config = dict(
    hidden_size=512,
    head_dim=64,
    hidden_act='swiglu',
    norm_eps=1e-06,
    rope_fraction=1.0,
    qk_norm=True,
    parallel_block=False,
    init_std_qkv=0.0304,
    lr_mult_down=2.0,
    warmup_steps=88,
    dataset='wikipedia_en',
)
Each number is 128 + 32 x the weight over its row's rms, rounded and kept within 0 to 255. Layers, rows and columns count from 0. Numbers have three digits each. The size before them is the row's rms in percent of the matrix's.

# down: layer 2 MLP down (transposed), 1024x512, rms 0.102, rows 745-800, columns 224-255
# gate: layer 2 MLP gate, 1024x512, rms 0.111, rows 746-801, columns 224-255
# up: layer 2 MLP up, 1024x512, rms 0.109, rows 746-801, columns 224-255
down745 100:100130116113141132106107119132108125152144168139090108126148162114089172149110070071139143144111
gate746 105:137113104168149103182115150166150095127125140105168169174122112130145140096120116114119191129098
up746 101:160150135097124141132062072152141146082131157122200101163149148122156098107100202109154143137123
down746 100:200117138061188143147154087105192108081111088125119078081119111131117148123086110074102137140109
gate747 108:137173111128109083143083105150132095098159101118113122138139158152132144111176139119168106098113
up747 114:123125144085176121149147098139092156136193132159122193109129127154117177168123138098097178146144
down747 107:151197133096159172081091092116131143102126147146095131202116084094099170077089112141117122087094
gate748 097:079121136125099113086126144128159099152108195105128141146112154114158120108126135164148129081152
up748 095:128142120149135145174140114150046102127188158188102113164131148125089147100119140174154152117084
down748 099:081162131094160186179108106152153133142085175171157107116142156142154177142152112133113070083100
gate749 098:145071178188127157139116118180114162105102108034118176172116127194130120087117113143197148142070
up749 095:167153141078134123112135145064106152099104144150235136166155090117160133210147112145114180147136
down749 096:152132144106169139130105141143120155121087209067172111185109123171102082154153099156104141137147
gate750 099:185100042123150080160165090075101113075065074132102131117187156152088138143120157090105048105126
up750 093:182142126123126149131156140103105120079114153121117101095124120122104081122137116160109135107106
down750 099:126156072143108132133152105123074145167123145194150114143165145149145124170122153156187096173102
gate751 097:149166138109179184155116180157156147146157124111150220133103158042106106130026125073164104128067
up751 097:129086192102113102135142131152145114109115101117104080157144089102148165121099099118057133124158
down751 094:124140115131102125101169084088075143171138156106145131112166145125094075159096098172107166161073
gate752 104:098101131119101078122082143140085091147123105076150105120081129087090136177120142110143116112145
up752 100:119108089077133201073107048125148124113117114151104135124152123110102159132128127179112072163124
down752 102:092131178110087086073076125125137132187158146090104074191101148186120119091144110108127077155155
gate753 088:100085107091103165173082132104105139161148112119098211117092117133149133141146117096148086116209
up753 088:151132167143140123150080124159128130098198151138104092141124150134116116113138115068173129166078
down753 094:115103129104147116125184102141089076162076184145205125128154126054123154099152121108111145159106
gate754 101:099132135102161090130176114178110104105199133088127114179127118129137114080132148146130095127100
up754 092:075157181079156114112137137092106209079106140167122079161130148146146136144124105153144133064140
down754 100:121135146198107187085179095161105086104082097117154157101169153117164153171180154121169144076175
gate755 107:102177082099109123166124121120111053084133126091100132114123125115114166172097118178091094145096
up755 104:137112136086140088132148111115172128108120136149103085139099119124112098108159169130078088119133
down755 104:133138083181083182157154176135170139188146140112109149125122176176168119130147145123153135155209
gate756 102:161131151119074161109150107123109121139089132095150145085118193096106082126151195106106151187136
up756 110:194165197082200113189135107097215088118144086155122123118134080222116160099113146132154116111149
down756 109:117155195106186093125163141117075086092144106101157120113165099130192166108112133139122103081138
gate757 100:134102171139108142156138149135124141099107165121075219157141143115130136141094209165154123119120
up757 107:146110160113203165129109243124140100096104137181139093148084177084166123104103112082088105144159
down757 104:189153121118112117161108086156138154170150078086177129089177108113090100129152083151168186125101
gate758 102:133120075138120091139092136208102121137100133141155186083096137073143125147110137164118089127150
up758 101:081176081062111128128169115190156134144135160116153158153125202109169089102125105171181118089121
down758 106:141138072131126190142114114147117053110156181135151123081132073114145070091108088105148142141150
gate759 106:118118155151087149130153179131136107147127148110110160118122171141135098117126167128187108146184
up759 103:152112135119155074103136146163154096094088155157172123139165166055121131107127150101135102100145
down759 101:155106128144158173103049105102083151089099102110104161079136108155145096191111104087117142115134
gate760 093:192060134124144115156118129137169127101112080103145112105165102091073090114205148146147112110159
up760 090:100093157149146112136161144160099154130131124145099147143129127202188110074092102110117167107113
down760 095:153141133086121132097150064177120158098097101151103160070121137157165067111127172065200149174207
gate761 099:130089135164047182182093140114121071141143119116167112098092174120152101137081166133099118116154
up761 097:137113122142156134121146174101136166070186131109108116111143138159089175179085095065126094129158
down761 096:131136119153110151142087164122119155120109073115121104139150183119150047167150144129071127137183
gate762 100:112128165111098147164140170186126104120133151149115079122176190181088147115149134115145145162103
up762 094:143223128148092158085122110062114127123078114099122171127138071099096092137134123148108172152088
down762 094:159147101139154149151181154115109140097121095190156071150127145149113151124073140047088135101170
gate763 100:095130152073158155178168122106113088135113162168130187140125118166065118106158076168147171103167
up763 099:073148121112094118192169170092117133150117110149140151097131102082151150108136134152104034162128
down763 100:044162103175148147142169155160059124093140124144188148124160145141112080115121123141167103109180
gate764 100:118166100094218157173172144137108077143155108138115124050146120144158109116155141169107186128114
up764 102:152057140109119097098132130146108200154114151095139107075118112107108081120156156136162145181095
down764 103:140084146089125137152118120136111160162104132123203155135148111154202156168062099193128163118063
gate765 085:085140116120105076138108145115147148112115124178159082152090152167104133084085130161113152128060
up765 097:129135116071080096128140147118120159121107217143147126131098130124076131119067132141176135138166
down765 101:113119098180155127144091106131142147048089129156141150146115117131176111087116115115106157196115
gate766 104:144077149173140155103067122117131183108158181081096103077175115121153132149178111193170079174159
up766 095:133087228154138114139154100184134068117177122152134107146119164166103104119145130122085108080096
down766 098:166143097149036141083164125108136165131078049147149121174127111132097099112138157133120153177122
gate767 104:130145144068109107118169146141129088149083139105078153157073113095128099074079064184148143166071
up767 107:176090129070148112104160054123165177199153083156108116172130099150138091159113086167136121060102
down767 109:166125135131110131100166075123153128157073081135108112130103132098096193083138151156186148059114
gate768 096:117181171105125147178114084092113117101070160135140169130172141152136052137141115095134167074161
up768 091:133169105179099114135118208147133095089161110125117103175160140122129108156112087133178124142150
down768 097:144133115151144047112120113130174104047135128067118091141081135132110110109126106133062120096106
gate769 101:141158186090094120153089092134175141119153146100179152175120119163087127146119139153094141103162
up769 101:067136141187084125073100137120140128119177107150157144118189104048145086109109166166115160106133
down769 099:109057061135161132092116104182150159135134070117107186087098164167074175103104121130124127119189
gate770 093:066160107095089163153146140129124161109138168162140140160148182068108166136118156163129086115157
up770 100:077092102080084144168140055094132137104136112130121145141098158151126148085203109154120160182047
down770 100:073133175108111165113081096141157122133123125137112132127114145140083177142179135116111103160177
gate771 097:110122126142171115115086107139164123121184119100106146128110125152086149086131142081122159120163
up771 095:098095087145113173072074197133204093134075102105130139075128138114149082082130087110160078161104
down771 097:136143188117102217069120147173140147112165148138115120133132072162159122156163092137100095148132
gate772 092:129103113125121190133096139129062107084113115162149110129125192141068124124135060139120119130176
up772 098:117148092189088140180062122112159123114112147180154152108157189111129106097128100163155128094069
down772 099:160149160106084115176129178127151083141197113063125109216129093126140178135133130119124151111124
gate773 101:061155120149119167095100155150142085213160151132093078145071092143141117164141080141152142084151
up773 103:112088112217149156140095125118162089142126167100130139135103114068133115152107166092099100097140
down773 102:135149102123123042137131101116117093161101135113199138124129093135135122092137072137134125158130
gate774 095:160132122114125210178115146155094117151145184145158170154151100051066123100133164090134130145100
up774 097:147070148091156130135119107135200131142133119181117104089136100148096100137047101105130087141080
down774 093:165095150168126205143125125142101136137140151114114150175167144122114154125070091107086066108069
gate775 098:119187092119179123089202136118101110103082135112135170134153154147092112117083090102158123105118
up775 101:128129105125069138133187171160041193107105171118178096132181089169139097068140172170111143157090
down775 097:148172072089161116120148160130109121205116152164168168129130174147078169087123139121157141115111
gate776 093:093153036086162121143137094099084143112152119085117146159134129079102156193139134213098161137148
up776 101:146124159182185143132102163156081093155121186165123139151149145146142107154086083118172172112147
down776 095:133102092103134140121107097099099103113112096156094155135158091108143150134121080123120101132172
gate777 094:180123127107140126066159170176211073142127094154108155165102117081096155099134101091084144183172
up777 096:150171143088186101102118139101196117131152076142171131172157176129075082129157128063090143125136
down777 095:157103099139152067133128111148135131171185141114136148101074105196124138119103110097152106137191
gate778 106:085148071163145096110149150168096099158139156135135060144158159051098099121109128140127094084124
up778 099:079158152160106093155161109120123062134065125095100071132139151168070127141183176153108154130160
down778 096:168081160164069165214160111099188102100206123095133139163172147098099168167141107183133111120035
gate779 097:147156133118114110128134143135124108152128138117149098143140099149149146183108146129139138131162
up779 097:156135061103142145123183109134130080172177137172169104128170130123104176082103175111104158139160
down779 095:121164121189131153112056119142155129092200112120107106094137083138151138116111138081148130131199
gate780 089:117125128121146144176138118152080129185183156153166116148135108077168097117098122106109128155148
up780 086:164102191085133098056156195193175080142098138139153117109138189170157105116186130089143145070110
down780 094:139144099124111149052148109107074161145106144119127113145059173184129075137072123094108143097139
gate781 095:159094114121141114142238127104114122163140133140174109074071169127098157123083124192139157141101
up781 091:106116117087177134093182122137101105140122120122088142126111138077116078082180169154179120052127
down781 098:136145153110127174077111092158126122137235096100069091124151090108120087123141211101175151103120
gate782 098:145119158112126166156159155096103097101060133201120220108104178129130105120169154146152186167142
up782 104:140114140148122136121136136110135097122137109151112096141113124129068179134108142186200149146135
down782 100:079144052131183123099124127115123121140109147068137112125075143087173155097102146101138175134081
gate783 098:105090125113141153105111143154129133167194173066151167164091086149137126100098060154124121126118
up783 097:101174215092153160148171131118173144120107189112175056124168172110137140117091134138119128200128
down783 099:109098112152095157103082157112173111125102112161195111184127092133145112101165192124122101136206
gate784 094:137165070132157162136122119107074132110134139099152129175108075152127107178124142150109159074093
up784 087:133090198128134167121137107124156115138164141145148115058126103062136143092105110101110117115190
down784 095:138123177162106128089175136144148125102136170150138131098155145112088130154116132126111074132178
gate785 095:171151150063078095119103198136118146137090156122119175153222169127119179170162185160166168143166
up785 103:114165075119175144131181113088124121106113129060098136114086075141123129076190133110171101137118
down785 102:118174113088113133203182141087117114142172111068155190142143119159094120118119144189165172175125
gate786 099:141103136162106078180117115092194115115120095087207218175163142190185193125178080113119167125116
up786 095:136067185075132161127134121142143128109084127157117180124145160101112129168140178144125147170153
down786 094:120179107121068204118179106082114092112155139174111253156076184147083165177140150102103083105135
gate787 098:074127150115142175162112108112151082091113150132167133117123087071158110096140072135126118140148
up787 097:113126108105136094163168127155211099110155113162155120152062132122059143118156097170110148150119
down787 101:157121167118124154127121077139231082125119128096176129122131135137165125120087060110201124107101
gate788 098:109092142134143103120174138155106102152152079072105130147093152149149108138175143189115107127120
up788 100:043086098101141108114155122160131124113101145155116062119126168124144206131152102143082102137108
down788 103:157123142140138093100127116088103139071182068159103167129168142099132138121136088166112091122152
gate789 096:062111123102140187169090173100109188137052083143188083123136089174083141169069104171039173146149
up789 102:104155113161138063116120124112095139132168165160103101080122096145105134149130097136122096126087
down789 100:115204146136197061161169136140074118108100130117102140117158135109176101100124119088124117076090
gate790 095:131154150169169120172140146065111160064101117107097138122127107096103142140109134108148120140120
up790 092:153118142118098197171172130150122140117113108110081123118165140189117097119143100176174141124092
down790 099:118122097097130119136115122084124080151126087136237120103200112134151176186119133164154138145117
gate791 109:101121094128150179109160125112143118200104130118155166097076139164097149153158168116127080067184
up791 109:174138123095151120107170123180114118174182110139168124148115095109153137059187182111166178084052
down791 102:161175137132100145107081153121151138155212167136165167049177153139158090142158111151116145105137
gate792 097:186072130157164147110127102112075103168138132172168140127136137082200156098158087113128123136128
up792 089:115151158123101150119148099121183179133119099141094085081164133188073128147086118155125080103063
down792 100:130188114124123068142136149130146157107141122111098140110119171157077208129119133116112141146180
gate793 096:073075085071129117164173147132119143098116143164120177130094147151202128154138106129143113174173
up793 101:104159081122117149166180134146110085146075102142132127120120172164125062110115113088137081094155
down793 100:124137125163155144140128098186146149154159133119120154118153156040118132103175135122151106115164
gate794 101:078169131158145134178113149174088196120155143095197195101114172143134115143133145172133126140134
up794 102:095044105094103135165168196135076096154156114173116060143099166105093124153138136076106094143127
down794 104:100097112102079101202131136137133160082073160152098150164169167137089151092128120108156092124154
gate795 098:112093145168139117153097127132153078161229130118088116135072177139176145092138122059124117060151
up795 103:154107093156132075126099134098097139153118153108183128129075123187124087164162109152188168132083
down795 106:112124134103082187102136145173132121152108130141203192087181058182120137090128116131107098082161
gate796 097:166096138118130172129067150139145163144164110178120137102091098074137167086107101113105122125111
up796 105:111121104095075121155169104122129129083072124161164124140161129124100116179110217115131095089140
down796 101:112086120110131150166075153168116091114112125144119122110148110188122172168099095113125177074142
gate797 103:076104099134155161147156149113128109132165113134122068113112128182134067115103115099112133151134
up797 109:158118095166171154136100125047068152117140151093172153146120150161124105131101160067086096085134
down797 108:141113136044108158113112137133191192110164101187143155130151096147144161099183133138114170184110
gate798 101:106083098095130161135176154162135176131133153119146129147182104100156118095166167099176075136103
up798 099:158117140116144098127165115136117171133161156117125109137132160080118117087132125145108159147101
down798 099:107120160141083137126179089160106159133113128118077101208116163111097100180142110158118189182144
gate799 093:172105117116127098157138178090149140153128161076133156168134086085092139094178173128111059125089
up799 091:166152109161134127150096114118154147155166128109144123180170090109177081168146178155180054164107
down799 097:138104158070056170167147082110193154168085093048143167101163084173086186120161110095102108151084
gate800 096:135112184168090174131155170156135123149149133106126139118085112134151161101100126196075123096111
up800 090:100183138153121099172133095141106177122120079154137193158080112140156172105071148146098198098115
down800 096:141130084111079109136140083137159129134079137158189150156142170104150143155094109108101117102179
gate801 090:133139173097068137178134089090065175139106141108059118125100117145140132092134101137102160164130
up801 101:148112118135161112159128170164128146100103116112135154182158106114118154159107161150088142096089